Part of a small language model's weights: 11 layers, 1.43M parameters.
Each number is 500 + 25 x the weight over its row's rms, rounded and kept within 0 to 999. Layers, rows and columns count from 0. Numbers have three digits each. The size before them is the row's rms in percent of the matrix's.

# layer 8 MLP up, 384x96, rms 0.144, rows 90-230, columns 48-95
094:503522486470480471493476471529495464512514477502514502485534546456523535541502490523512506503516544509513487458541559496497488498530538503495525
103:547507524475469538517484462528531529527481478493519523521513502511505463540465505501449474502498526499458483506511512496527502515477488488457532
096:497503452501536510504474502515473550530469513494501470522480510524483526477544499516510490514546530485492527534487526523485485490461491509470494
097:497471534527487553533490514544476478551504492479492497482510512477533449491499539497492455495514514472498490483519519545484492489510480487468491
099:485490511448523504515539528525478468486504484501498506525491505481477494522487537530498504500496501512494505509501513507514530504492479548517501
108:472483509492483494531504479479495475511465442525518534511467496526558501496502483451521467490510481528495499487473521455542527516474523554474467
100:462489497457500484507493558468471528489488487498535451527540497526443516521565479446511481510496512504519490514493503538492458488506507505478512
105:534543502501455499476515514528465521516492482489535481525519493511531525546488440455482452518520514487540541498505535491499501493521538493486499
099:501529497517515562517463508514539488483497540484504519481499446516472464515497478517535475493475471516516531479470478523482508509549490457490529
105:507502528536470492473486446528510505506485475464488486545496505520526506529519469530476516443517469532527485485493514517511450518478496488499477
096:546476518486488500522512495473471488487482464497523501523495460494498480502497513500526470470516508548466498500504473490496486516539479501507501
106:548490509471484466479496491479501503485515508490489456474485524491510479490471510481494463517547521512462478499500532551516541440444460507494471
095:501510507519521492502526466476510468508472509547497490510525520473515513488498454483455484506522459515468503530521513507496467463491535474515521
107:521499478529479518468559513491539496508520486542505503496558485498521477542493486520507519494500501476486486495493541524485529524503514543483455
102:515501435501515521519494459490497507495491496500497572496450438524521510471459522524530461533484524459512454516507509480497503519525547530520507
085:484504523475514526503519495495487458522508492447490498533502494485471474487481544500480540434497468504537500512563476503490505532515484484486455
095:510548539503465494506491496488522456513527502493506498505457531454505473492462486523491502513477500513505522505493499539469547462506517514488488
105:476522515505537541478515493507493535506502474521498531492517539476528538502498508543516508486468533503502456474463505538504487469521487509483474
106:468516518512480465539482501527483505521479505558510496460495470494498473498504503512518475498539528490536454463469485481498516451466515546485525
094:465496495498528523498529480463518523511479562525533521460546483522476513484523506533463461520484513515452457468519489496512481455483510519475522
109:525481494479452483496510497502503472501511517489500502503529458519480496449490462486490507501503506503515488494463484517480534514501517525524519
091:463464490522462515519493468519479471503509533562524480451486510498536520523519485514460512495498484503521471480519506475523480518516472473504504
090:482479486510503520490542503483466461490513491486473488520490503527507507515537513500540472494523447530488484489487506474478539426501468502505449
094:488516497460501493520451469470498510512467478502484512509484545484471516476462507482466522588511526522505515434489533501503514501496527537484495
097:510532491498476517487499510477473457440512469493491507453540508513547479471442494464521545497506484488503501529501526530524478498558475532459501
105:511528494550500526528466475494461506514493520529504522476490521515467469509520489469502429472447486458508484458503469522507505481536512489484486
100:496451441475518473527460514490515458520534487498455493509512505568550550494475521502540501509491476535518497481536475525533544472491512494499459
098:423491513506489497517454519485457517512461505518523521508466462526476485487472511495517521478522503512517513523530474456482434485497554540504502
098:475480469517552526543483478466516508504511501506502507505505470495478497487562546463478492495508491455507504487512487528460471515482514545484484
089:467504484507472525477497502498499493545505471506556516524466502463513508530575483484469508481529485471479507482522473480488507509500456510520485
106:481499480481517458503504485458491483545523448474486523457479487496571519503507511491496510491519456484519530474545528498477486508526506499550457
104:509535513506524490537471486529516518455505480518510469514444496515478485493484475460501486491521472486534448481488529515531499499448493515482476
098:481494465492501514530479488465519454503463566519539518498495501470520494480478488540455497490527510537502494515490502508492523492524567544496496
098:493510531507523543501454509517510517475486521468509525527523513536488508477531502459494513507521499454519486488497497525497463485526447481479516
100:504470506529531491506507497516495478466507519482532518522503478508532510493513498501495460509490503489508481555490586486492511458503516445558503
106:456525516538523520486520447507476516499534558512516523496504450500509525497524501531527496517501491550495508475465526473479492521501471543455536
107:535471494540473527491478564508490460499479516459475520501494487528538478485480533489519462502530496512515550491466462514485470498462450508496502
103:491463484509466504491503478498486505489502505524499509460491489501485529537477488510480498529493533484529425466465529468520489497460508538511494
095:459533505540521536503507501513438469475496520484552509472519477479507511517522524476496506503473537493510437465494474526503550477518546497493491
092:546466502492516475495520527449467482473519473488487507495477488511474459510500501472528466481500551507488580465508471532494466521489483498500515
102:555550531470489490484480486486493493510510521495494476493501512520518519454494529468490537495485514549482451493495543495517487516504517506495476
105:532515492503496497531502500497504497469482501481497495514448482496500465495465529476530475447480526507509496517489488524483463486522475515501510
098:524462509491513505480482502531478537524531480557483502454477479459478509475491517503462505444509502475490526498532510514512483514496518505537501
102:507499508513497492495458494534496488502482490515470527519486508500500439436499483511511534478496529483487515503493531511491504436532489516524559
094:471497509451488531538472478532509492503492507442515527487504472475482511504532504511462455526451486501554533487509528508544527479475517503532486
106:515530450480479515493533482500535512494489512524482490456517530516500490453519450511515490498491520539490476476530510543487482472481465479519498
103:516484502500526546541514475502483529531489490470500524491483522452456532528465528512466503502526503525464508498513525514493506500501534507464481
095:504490518537535508504491498499472492558492486505520524480514440508484480506544506538522505493507486511531431454494500531500466562481510519517540
106:504553462503487502498477482481488530507459508495516508524481471458463509488515492475480488454453512511500536452500512521519500557542527522508482
099:479525486501515501429533521521463514485496495527525461502507489500502546510507482521546474522479537477517529504494496518446483502486520504498488
100:520456452490467508479487479488482535443481477535507497447476510492488522504492500470492487471537536486509489510511500490469500487510499504456448
100:547476501533520499477478457490439490490520476517465492470513501489481529500509514514477503514488536487486491490526514514564481504477469471515493
110:533513482522488512520495521491498533514489497511500529505470487499509483449477552468532512513479570460536508517474543493491497449477513491498466
106:506460535524485539513511502506502515539482510516496549488483491519499484455488443502487475505537491526493477487521443482490525507479482535475504
102:495468509519560512516493491494477530494534476466517530457538478502473533465501486530500505484500514463528530529503513521501577526474479473520478
099:520510514482511524488483485510480465491518520500476540493463452456512520507511525516530487536498527509462515483548538525468506471466496453525473
100:498531481522520508523528477521537500478519498535476519511526515518514519466497473499467452448515493521474541515543495521475518521486503477456547
094:531523478498534501494482494514483513485501511532499545474509504517535490470485459521485474503424499519453494515534529516492512481492511490494495
098:480501487521471530509471496474502477507506519490492477478484457479521466483530521533487525481513444537478468482506534495552534563508485484506504
105:497532506540510448498542471479486470547486514469506508500519511480505455482487495519500492533481518501489476512529494508521563480492493515489535
096:439549443505483501511535488506507528537476510489488504489493486491485510518491490529494493480492524499541530532481502504556466490524514551467449
105:528462537532534545533477481531477517509463530525503501495458468499544493470510534478520524479483506510541498470515516479461475515518522502505507
091:501517482543492471561494463501474527493464469492472484465500525535504460491497505514511474502485561513481468504503469519517507492491487495516496
100:487501442552500483473499485474520569468494521533503469533493503490450523498540468498435509508517491512472490460515506515527461500511520505539530
097:475487585501513528539482507492470469470495500515514497479505455488478509527516533485483494474536495510489527519490541496515478506497555485525455
097:507488483492508501533483491504499534520548518499496507560520450512491544518468503507448462486472506516480503504524531479503476486481482458515540
104:445540481515478531482485518490504497513512493505480514525504477542502502482535452538496499504501506520438535501480472542533471474494532529516512
109:518448493477531478505461482486502527494474516501490458498553501514475493474483552510460518477538520514512512553513517483529490474494508506474503
101:475453469518513457493521511461535454518521530484509476495533495486557498520473525476501487515565485507484493451524514507486487457485514504527500
146:541497472503454511521534487534489492512462483489538489509503495523508476472485519513509508512508511533479506420494516531482512455481477479503528
099:516505478569475545534477470507509492520513491563500480514489470460485513584457504470484476478450495499492478484485468469512511483481486488493521
104:479481480501496501498508505513493508471493539473500552507558495536512490462533506528525493509500510500450505532518530512462498459458491522477486
105:504514495472474497489483497514457513498473503543487519485513477498516485526471509535486486440495544470520497483530512514503428512565509501502465
104:497501515506478528495448485504475542454526538496496505500502477477531473504533484516490519440529474490499465500506487516487494453502491538505506
102:500479540489482505525520533462455499540498465498530513528497503529452484502566523527503475480481519513490504494488478505527513517492493484482466
096:464499510514487498530487458466495485550459480490490451498521465472496477453493492493502492507533517519516509501463487518510475528484546522454499
095:496530479547457514507484460472482522499493516494460475509532489473500499497492538521501561480521511513460508496511517499495462514512493501526531
105:473489480530481473481489525485515513474505493504467498465526471513470471508511512470492505522475495519492486532521529542551521475501474484481512
104:561428536492504500474480436519565511527508538485515528518485509474485516542492510475477486471492535498499501485493474519491512507521531521491497
097:492558432506511500534532539522514488478505445506482471504454470511452538528508482517491485508509493510493524523508542436461465482516496527500509
089:504532496547512507497463516477494453510508533486487456513471522516463526506479538512503532513521542535454520527495513461469482474471480513452472
106:541514491460478535508501533522491444494529504548517478512539464501533519517499455470481479516522481501533487505495508526482468504514473476519541
098:444502466566450512517501532518513500518503461494500500508501469493443557531494471515503494497539503522519500517497495473535507523517502497485522
089:459455540517544478506498496491525480467475504492472520467498524507535514502435479519462470542503548472523489513498521536492527494507548497500540
091:514482483506520501491509530496492545491536493495498510485569460485472472496469492523466509461541511506481480483477448518520486516488509494443526
096:521513482517464499518477482481505467502488518540538492498480532528501460474474496464455523511494505490473518479504519535513483497468533499554505
102:541482469518466488511548457513520491498478529493486495519491538502499499514515471495453516504479489521535505505499516536506470470483481539509473
104:512507463513492502519426513482498537519503509471517513529537462533497540507485502521515480477526503541521454489517499528532518481537469489476504
095:496528446516492478577531502507491496443474472511554536467444534515487482524471477480494515477491516471496521493495485536499503476497512524525468
106:474481523515486542512509500492504446495499542545568458501494495507548490486524526520516529492496502506494490484453456505500468480491487472525496
096:511482483491481532460454512530477507461484515511535545460486511525487524562462492529523496506533521479471512476461439519533530476457497493504472
096:452493512521515555539525473504486462499528509523481497492491470486483514498555488448447481500549494525484485507537494479518476492471450503528524
107:502488487509486472524469495523485487487489504562482498564480497497500471530521491485522507516497439470557527503489520474513522483456478484461480
107:525482462521497517512543501501508560527500484444494530473513505533474516504524536481494509508509508446496500484514499514465515522488517535508494
102:513502515455507470493481515538475463476522521469523513521480492500475525510537543521505505568453485556525488476517499452442488526495510533482482
093:489532498462520494528494483513499476451493472512571514493497496486525516488502499509477505530509500504514464546494511497499523481542480446497514
103:518522526516451513472518542488515475493495492487496518498472472538498490538454529477495440500567503560530500498488513478483492484535494499479525
093:477489462481525516489486498481481482520504447482483472471491532543465534485471484513468489521470485517529462475503523482516488521524502507506473
093:481482524503503505473512505537516472492575520458531522490495470516498546509486507495485490506465503525485509495489554460497507483488506495523492
096:463485440521471528524496459482501454501487487492524516547521495492484477448528485501497504492562484519517516522488508501468486486542468473492526
097:514531535483469515476474549490511484547497523477513491487504451489518509527504508502455488520521528456525484496525546490440493486518502513496506
104:504467504546510480503501554544484487517515512574513484493534490505487500523488454484472515465495516461480516469510476546532497502485493489494538
097:459504519508477480466502524533529507513483510493515496522493493483518522496463488519498511508489544489525492488513519553477526494488447479505463
092:491505491495499479533489508484510532581485494507492541485506499494495489443460425560540498500514519500489505509449527486473519491468529500471506
102:484538510519531499530501517492520493422496495470494523489525517536503528468507536525494479489522500519471505512461514515553517490514521498501537
098:525552506515493503480517473497477496560505492503488543525495500503516469492457492467497546511519505482505522491523533470518518488502500438542524
099:487537454507419513523464506496502480523513509472503481520479501471502497499547498518478511502524457466532487535528513483538510475530481510497498
095:518481502489515489473467526512519542470510519484514511481432443498501527567543519472510500523517521499490510478496476489519468512513481536562468
103:516536472507508532516522467515480454481566500518475505485497476523509530508501487516491486529541505514513503516551504483475511541466479486469502
100:473509456504513446454451482499472520532482526467529528526525491543506473511498503501471531521483537486495510519490473490521492463503521493505492
105:520471515512499499471525551520543503511462524515477490517520488512522492535536498469516505496485499541486488494460545509492548488513482525482496
104:489493504527479496492462489492487489469490545491498556473510529460478490459509481491446482547480494495463557507491524518499540469484476505490493
098:497507438500476481495493482533480479518472477473517543496515501511527492487532531539536484486515478530474483466569515520509503499492495492501484
100:491507464522479510485477552544537541510486497465485540559466477509504474505535476462479514490515505486528501489530493522490499487523485456460535
091:483496498481476507495474470519507538508485513470488519459473527560525489487474512520492508489481504503499460529475499558506505498501460513479518
109:521494453491452533505482482480511538473502464520467473503501487509517520511524513524483556442472478525536527450480540484519484510538542468505474
102:495495504562520481527512467503491508458472523549500490489525495518532511482508496533499451513488497481532498521530519487510514486471470450474506
100:502540464499505527505493509544538490497492511448533466481502513492472517506507491478524511520490561485489535521552521475513491573526507478494513
106:533552495575498503497478505480474492444499527513500527544497527480488484511555466523467503548513540435496526468461460499478462473489513524516481
101:514531519487457485513483494498484480521525460520476540440537508482541469469496508501495474482500538491497496540510534521509448462488490506506519
110:553510525486494543487477452547473501516551483466519506504492457513477518504452503477480523455469504478478499500518468457500472508545529467475562
111:480497496506478521512492523464477521510506544540495507548480483498533487517540482444494515473511487536471521492475532498488502491533534463527532
105:520440501488485503510502480534471477458512439530450503475527486543539527513512499505483510480481553497499468469553481490526507529511477535512524
115:458514546528497488502534457473517494482484530499541491487464495466484492483526486496481518502514466558470527491469492493477513493487494505453528
098:472531527511512509467483486527546459503467559494503520510504513456507490564492518482466546489526508500481498508506534536532530480487494505459471
097:506494495517523522468468489475494458477540467457507490505502498464512514512493547454468488497498515475521520479475480501509453433458475533502520
098:517499496546472509529425454517483497476518486539484481463477479506479469493463517458517490502507502502493509540555532525444464505488496505524515
097:492512547512521535489521484515474508533496528497508570479467463506496490491487495517489469450481516476446450522534516510513487509499512459475481
102:489467512483522544495529501541471482550463524462514515520536479452464529485545532505479506478447542481522486491476498518496525507490496511529528
106:497517521501496470518510492475520475480506465489522498454498470440504514549503530514469487458534538543520480482451514503486478570485498487503522
101:474481531503473513529485501504482534457479548506475499480468482522506555492511505519458510506498512505490503473493512505497534551498468514519537
099:531521545512450474507498501526492497488520466523485495485524523480520512510506531565511481482460509528476499535496492477483501445432544490463468
099:524499477484516508438523521500503499483478474487519505464475452516513489499488513509534509465462498520503535506484524513482477505530507491479458
095:513574475508469521490483504464481512482520461469502541473514486510510485507474530496508489454490485528508485510485521513500524492515440435513497
113:521522527495506518505476499504472508485450450490528479467511453504513492542498456486539512526523498533456519492520494550481514469487495543466499
090:504493496514442515494481563476500494498488492497499476515502533452464479523482476526467503501551446495517521500498483555484541472490510493508483
096:520514513526490478517476503490487498506490487508514485476535510531481508511552469487499490466505449510510508517497491498504447515506492448493487
094:488477519497488480495455496478473518432519465525505554485469498529513499470503544546500478502526530496533515475505500529493506511510482515481531
104:465480536476496486539507495490532505510489522501513513518478491455510510532492512477498489478502505555523519448535520531523510482516481520496471
094:463514521554516478494511532515509492500497483493490499522520499470523459470499477461467501509533491454470523508488541447494513463528514519477494
099:534488500504462503466501515442522454469485545507520494524511493531470494490473525523475531503510477507506506502520526508465493456471490506528494
# layer 8 MLP down (transposed), 384x96, rms 0.0539, rows 90-230, columns 48-95
087:507519489559473538490528497460501516502502496481490506537512550480507484504479482535518515475492463537529458479437497455485542480480507486475485
116:473451463510461540531522528502510542494446479505488526467521566487505545452532509526513536522519500483479497453524504487534522525486469484489511
087:468498532521493498519508535526510497472524518499521502519488563492489487486479498519514452460478501458472505515506517483525496493462518490539540
103:531496481522498478502510483515526527495495498486481533504498484512563460483505532510510468522441510527507473455478501526471473516484524480546470
093:502547507500511497512460480512541479502497488490495464511465430514485502511484473462542520539478472502533488522491480468514509535521516508464519
105:493465486490538519504534513535527485505476470499535517484501499490476499512492513498552503525501521504519515477490508466514526492510564508513499
105:473466501506530514484506496485501501450470428471528516503487494516505543528508472543477525511505504516493525523516479450509502563513488518525485
104:498504528474499447482495496506512507468518517502495515438520546531446487508486524491538493524487495469501485520509503484509485462484489506498494
104:487522463481527488473506500479504541479502444470530514456481530501527524529526526511509515538544504475515488493503458513494504490482513543524528
111:560490512498516496510512497485482485510496491498509514489501485526505487492546517484523524525513511516503513455507450549462523493530541518499505
094:508538520492498483482525468491523490466567510510493478518497513473509522465520489467493469465506507476543491506533515506458569483472451502491528
096:463546533561515460511440515482435517516497514509557525511492466487505523469538495523494503489489500536536513521477499496497509527518476478509499
084:511521522512493503514521523535487513496523505480506535482466456485509521461480486492544487444514518499504510502513509488483500578515516511453502
099:500525445510535497495502455531502547529534524496510482478524513482489502452490501519500508461497485489493484491476491514517500482506499480460533
099:493500485516469496474554481495482521518529565533526526492508503502468486543470449489484547514508478478500529490484503496492547496460505514487489
092:532516469537471479519434474490480522516531539557479491488515490505495492520524501506504540485510511510484497551476478500469481448504499511520512
084:525528455466512548468526493543472531488476506502506467507506460507485475505466509488506472500502485526515492495524485475522536530471510475509515
093:559545499519493486516453540543529527505496493461490474488522528487535486514514488460539434490521491509511476548473540516505522494455476508492530
109:509507518533507485546527468482506514451514529478465525510539503503514492539485455489518490489543506528545487520505477504466473518476478553522478
096:506533454513485475543517458513553502534500505530492490492496515494488464541477484514526469502473527474499520473515479518485526512509493538486502
104:458507555502557500506519517536527536490532501487507480466517489496489483489525521474505477479495477485517496493503553512456491520484495448447471
102:504473495514474511472524478497522486508519463492452481566443527466498474506506452505493499524499499498493526508508496498505488486495500467482484
080:522512484485472540530485511571494525514532532487477499493462493465502501474468527492453517455519532486498506493463536491508501544514529546515512
097:508457509506461492476509489504500520538497524504528477511485532504508441482504515517524522502527504488500540516488490460501584519492458501518476
099:482461494499506558499465519472490489481447528514478493524527473553502493503502466524524470508494493503485562521469501551541476522473492494499476
100:469495541520526509466459520473523468476502501485499487489487542454450496532540530514497477519519480507502506492498484530487548532485496514485467
102:549530491480494468505483478504499510494508519509559439489480492484530473489507483480525497533504513509500493430457498521502455506533502554513516
108:522474489450473528477438496505515527517540514476536491501534524457544495476499475501502485487474509520523521523503492487482547527466530509493499
100:500495510520517515471455508496482507509527521459507486532524506484455530537485487504511532511509494530523459515502512515504561486482474453512510
083:497509529438497507517471501495539481485492521488432472513519463481509543509478502522529517527464512507471541519500531508499522482513528496461501
104:531486487539514483520472515517488506503505521465500528482498506473511461508518479471522451511478494494522520499487522511519477543540487523471533
108:499498514491470523549505441513509485515484499485466500464505506482496498524517473460489510541510501482502488531499499463535511492470509485477571
097:508467497508457537496455503491509529495498509503539500503454485514474472490495519484536471477519496491502490470514473483523478516457481555527566
104:470523493454486520541523484493469512526448478482489492532476543498441489460515494519479466491537510485500519447500504532503498481487490458474515
107:514480510498511499497507485472491511520474485483497534532513512418490531479555525493473502450505523473499546477511466502501528495452520497466530
114:507539490477523520514486488481480478529483509515509508503515486514499505503466507481509492546500483514424463478507476480477464512503511507495492
094:502502512465565518493505505497483501536509519502496468543507487496497466517494440494469519457480537459509524488519541498498483533507539493505531
096:500551503507547508513507507500533500516504465494458467453477505468513495477540450512551502548459510537524494526499473523489515511466466480492481
094:477477545509519493551438503527506485504482504484467495534551508474477497505507496515470517527471509502501444488432533476538495510522458506501566
097:496516502512521507473485510448461519515516471507515490519459532462531516492517522512505564531521478499527516481501520493515487461534487480507499
095:489523500491478518518513510475524505525538480471503472499544505445520504508512462464513520482519516471535490495483470476499545521516473531503530
108:502508506450469511511501516484515534463520536500481490475497509479498495510500471537481526468448513490480542529454517485511544482515513501501471
100:480545482473498520495528506539455504463489529538521501520510507501496495466478503524497488530520486474526525447527523519519528515518485487507498
104:496468491510487465464514501474492446538495500523510527576515498505514486524514528477486524486533510516478503532517489477532519442476538493498479
096:467526463538478497467513504455481549501538548493490478503492502536506469532510474503531526505502532489492505517520473474463504462505524505531503
113:495529513497466524486499459511513511499491467519499527481535507516466524439502423486533473539506505499514515462535504519469493456495499486508525
103:488517506501507488503501536547473470473441532500530427552487493500518502489502484488532571499459514486487523512534487491494504493538506496481556
091:478487465469495491514507502485517491469480521482487523476495522529514469477520552503509515517494424519509540493529488516476517505481506529515510
116:491500488525525502527481504492513505495489517507553479470490544487520476480503476480480479472522532498464542511531467540445448545526533514529491
098:476485487499467465508488533499510506499467481500511481451527559502521516484560499438500537523467480451523483514518516519521507462504480497500512
093:497548482492502517496495493547513511509553524510526507501453478486477469514478483501485468509469523506473474482472482490463515507468491445445523
089:491539504467513466487506516485521467497509553530533498503484448486470487492493536540487460482504460507545507520522465519496500526536503522487490
104:499552534475559520447501482497514532503504494544471493501499443495541507523495481475554505539541477501467504460505494520514470515524491508450514
105:531510508475466496502494532501486503502525510502485510555520526511526508506492540503492477534498485487485486473477520524509462525536469492491484
108:466519490504531486509535492509541485469526446503523471519520498508466494495505502498528532502513518513497465476487493503509505528488442531489474
089:516526522487515487506494514506472485523448489488491516506514515468489494488489493446517536450508451458500519483488481452525531542536541469493531
109:502506517477502492465538493514498531525492483527494476525509491506525520470521490492533465518509514536487496502450553520474470515482492508495537
098:517504501514459492503518515526495516520496487478518453500513498535491482544536519472472495511517519499530493490461462470508489502494469479462471
099:513474480507485500507509464479489488503474507471505484532522512513500505506473489487468506506532508491533518518438489488493547469501505476507529
094:485488523507507534484443509528469512450540511492468471482443495514491505544516472503455529453486498470500444540496501540505508505503486473480505
096:525506517514491463515511512502507474518494498509478521477495497542514547472558535515485510552489504459517431466498528482479531522483486459488503
104:465476496463518505485495492544508538524475518483509455448492516508453500479492527475483515475527526483486517529490489509478567499476491486479578
094:447523481498469493509483486517510523498496495479508472539465516476476488520491500497541510519476506470460539506521455479509542464458497489525517
081:502507526499507532514464496511496444549504493518510535541507487505497472492481512477527505496473473494519530506506527515427545490493497497459478
111:503484501493460491499480479546476548487488504470486515527534471533524488507502459442500532523501444501520474487500502481469506468499520541534536
096:519536505457487488492476536503523512495480469473474491499518531481488509451505487491525519479460496498559547492528521516503534498519490502533528
117:509517484515535457537501482516486499486524512473484484477483500499470497528495497499500535486492531494537536530477510480549474514525482539500486
103:485463512477508487534512503489493500489491481511485518477530537515461535524504470511518486490495501544537471534527485491498514500506479562460526
100:536471552496506489493499488545495528525532477498474529473472502520530487519550441478510490511472529488506477514473506507491529535464479492508488
130:508504492486488506514524472535474506501455487472541496490536518502499477459485535507526470501517526522498506470501519526514507450490478467489539
107:514519458480491464520474508478504485485508485463513541526510484523527529462464475506481535504556500529516472503535515531492465515454524511517541
104:508456563466482494510483494506503468505468491465518464472499487500565492480524509485499478482535486492524555491491531479530530510472479459494493
105:479516485488479522500527513530448507487495538518523509475505506532529519512537512486466543539482486485477490502465534521508494502518480455454525
120:504461494502508516540514501527516487473484488497477494476479513544553536490507460499462511483501525530467481522531507474460506489478476488531490
102:498514510496493484417494506467485508535497498536486493514540529493495515521496517508475489515493495476504539500508523490559514519505495506512490
088:484516481504517516506522482498501514449457519533495529495501479485520452495493481475506503499510482498507528458498476478499519489512529497503484
087:474504489494501504458495500482550512489479538487491492493499503481513542512539544522494537546524468442493514536480524479531496501551491467467483
120:529504469471498485450473492531498503501486514503443502473490507492514493496506547496523485502478529514501445500492478476555549512470493545527517
100:538508538460522472486527518498511487458505464508471505516521510484485455524476517502532510532514454502460503467485513496551498500470503514474472
112:492449487521496496538481508515522531514495479490443504521510526537508536555511504489502524482511518517486494483469507547496508465494481515534535
090:483472493496481465538520469545530547515458501504496501493514535462577488485536509512505473476485466439500495444505528521508508484523478493511495
116:531508502450521513471567479488512477507492530544530482483477496450507499531488506497519534473488462501477529501524527475526493485516513478522529
111:470462512476469525528481524495488511505521511520507512529447513514531526521498478543466493552522440521521511516491484485460503491508479495495486
095:538516501479483470504504505463513517499507475520526536534474519519494528519507488498496469491526516475506485487463519471545507443459502528539469
089:482518497479444513503497474487538504540470508502495505532483542508467496483450493490500545515489528516492517533527517493501469471514530520533501
111:519518461457499483486525524461507483473483469491556528526469521528503460458511481540500488488493488505472524521478471495515512469495526496526514
097:468503473477518502473438510466483505516530495511491494481504449526510521507516570476509513463506522471503471512498508506494553498491517471533519
098:526518533512440515472549457470477508488538492479536534496484494510506480473508526485523494544503468451514523483467501479531517511488507475549465
089:488495505461480493495475465494501493525503487509529488557507489475542505496454531490475510503480464549451528500479507455523501523534484451479551
100:459490526510511517509491499483514495535514521470565523460527482462494507478510514492500513536489478463463506442497467486543494524465463459516505
094:498478518526522509524534526434527471505521505486513483493492511475518511488551471517489501482498462517504516529545523500464488504514528462505529
090:520464500549509498524503539489502512490476556523480514496509542512457485503488499492522567540515482447498539523490472479499522489521521524495437
107:538500559459534485482429476542484512513507519513484495499523488528528531491490491484529516525503507521521482462487451532442508474504473529530529
105:541510485517498539518471545503495497498518482487449557481519515496498489496500502501500443460482523513522466519485464527533528511470526470548502
109:471467529528487509517524459473489508515473486491469485493485539510507496476516508497521478467515482470542501552505493542550521498496529431470531
106:499499514480524468503483530498479467534482499493509491508511502517510473514546530516508540487512483476502497492471513473482430544494552494525503
100:467470512496495487501482522528467450497458517494522481481522500510509466506497534513441508561478458487510514492534491492527509505494530520547506
085:483505498501489507497515473506473544510471496457476486537517477487505489502462459474539525474505470488505512537467492512488517490472531557470448
096:551457475488514532509498444474527558505501507511472518532506503493513498497509496464464524503504475486519537442481513540511511490476494491500544
097:488507496473471522501517523480531534541545470458504450481505540478545526545464470492498469481464483494483516487518494508475493491491516521490495
109:467464456501484520518458487495497485539472495496532534514461505515492487509496541492518466508496437525503465538480486507505501539495482500499516
090:526495490496471540472524480497502494466463537438482510535507464505510468520505508516521503524496494474507516552498535466546519507527553483485492
099:512558494490519522541468500448475526474500534531482486477474535497503505498498501476530500493520422507507497489502525476485478491506466453506468
086:485527503469498499496487515480519473463538489494453462498505528536496491517449540475485512457507486510525473541500484484543518509503492511513435
114:509502504456499540517513474514527556524519514542497498445488507475500489537496442498509481558508507518486463505450515501469529476519479512512466
101:466472499499517504536511481479590504478553498505479484491480512533491475497520496498531512463498504478515501511501541498494512508499563487460503
103:528505496464514560506496523471533515473524512498496514501471513480528507498502503523522461508520476500532463497509505456482482436503528524489537
098:449529520494504492457508507474480433505465523496506541485506550461482483462525508531510487535518464505498502489495523519485532492512491527464481
098:452517486513481535513465471516499487503501496526523510468506509522501497478509519484487497507452471510480493506460472483524513482522506549502492
091:449514493480527468509507505479465508460469538497495484535473486487548472501520514538508516529500488514509458494469501542481537532495503486485511
111:528460483480496505490487492488485419482512526453472490481512536553461493493515506498473509504501504511490464477500483486507509515485516486526512
102:504526510463509480494460463505496457474479481535530515494511496506533455455517527491532482513554479521482495506491479520506513531501549505494553
089:477500557491506514497491504505489530481505495500517502495497502501528481512530477468514500535482501478526506497445488539518506521480478496494549
110:495470462469475516491477525504506506493451507494450539516515483505507507515499505487528518538511513487474507495491523472475441467470469476495539
088:509528477502500518508466528479506512503483487486430465536501494474497541511492467479523500468528481486561493488509460498496556504491554487514510
107:486503533443508519495500504544487497498515493515564486527563528480508488479507497496471483452520510506510508479505522521434514495520477525500510
098:500477530517481485511519486510493521514500477475522463447515555464505487495486515474511491480469474520510513517477526508539500481518496543501433
099:542500484499468479479474491483473531521542504508505507556483515508539474490477533469510454505521484512522504485482472527523475466517474488530518
101:485556512512490517497555455529517542469517475499526483505451487478517491515486480485541470540504496479520501563487521512506472514449486528515456
086:506529500489509486501495513517478532533492509468475468532493500493468498542475517448545516513542471487522503522462479484505552516508513548512517
105:492481524527501485477481498519498546519490482468512527522514495528555549517525489464516474492491491477488530528526487555517493489474500490526539
106:514469468502494490497520520476463545538474491499453539506526472475540499537527532533489504483538490490525500518534460523537485533497492478501472
120:535513487515524503490512510531472497493514530508472466480518458521465532496514442485533467522504541488480493505535471523469511514461506468506515
120:519483503440523503525527494544490487522479483523550470499531503472507504464506533500502551501497503454500534481481513502494534511530542455449495
099:479514536479470518473515514478539531494468458481548531493512493522486503507490475519501468498499496483529530526485463486513460477538492461476509
079:468514482452474527461494471517493517499479540509509511495423517505452494548488525514538502503508472512499473534504516491498531501481491528498486
103:503505465482527489503510535452513484499517467506532519472523473501523517528547526500509509483516533569493489505532498525468494527491536491483463
091:496516463508437504507561504516546510524503507513537491522532535466480504539514534509509503489523476499456529481507508487456451486550497526487521
108:543518472515448478477484530499552509487490495509511534499545521518476470512469481516519503517505502509517510523466502503481546524527477478492471
101:486478474508583480488492484496457490522465510494503530479516493504474502504503505511502483510528523458493504538512490520480485458521514519499479
101:452547479526476451555511495499499481537522476481508462494511485485477471470491516511546535487477502514508495503513479485529511457520501546520482
094:471473510518522462533497436507490516470536508526505496532484554524486491513480484465552526498472541468481487510516506504463502518512483478492517
100:473447524510471536527503491518533493532527455543484488541489520521508441537515450476513503509516509541463490490513502492503508476475478556499510
084:501485507466522510495464475482504493534532484547467483466545470524523458525487537464519464488491459497566496510535503481496488491471472500488488
110:495520515530515497504526460472524488514468478460528517512492527493488449515504476521483507561532483538463540476507503486456490533508519523503493
093:500510455516541487501498465474492489487514509479489515502499478479550538477498512515462522527467506473489536519470531490489524473496461459491521
093:511497525454501508498517562489487492510465478493543526528416518475526489499464476531479527502507511534506515520493494493503506540490518484479518
092:488510452503545494548508501523506520544496494467482463498538512457523462494507524505498530526505499491474489506512493485507468534476514475517491
102:539477495495474478483487503478523503499505538503544489471520485526501500506490476479468539484492459500512455529518486520505479488488486524483482
107:544438488514514449496466516489509474490512539501486499480497500494514524536501537505532531491510486523554506507533504465517479505479531487503497
095:518501485500520508478497460529497549441507532520461501528470484523529508498515489528590482488491480484554526491479467516509523504511507511486481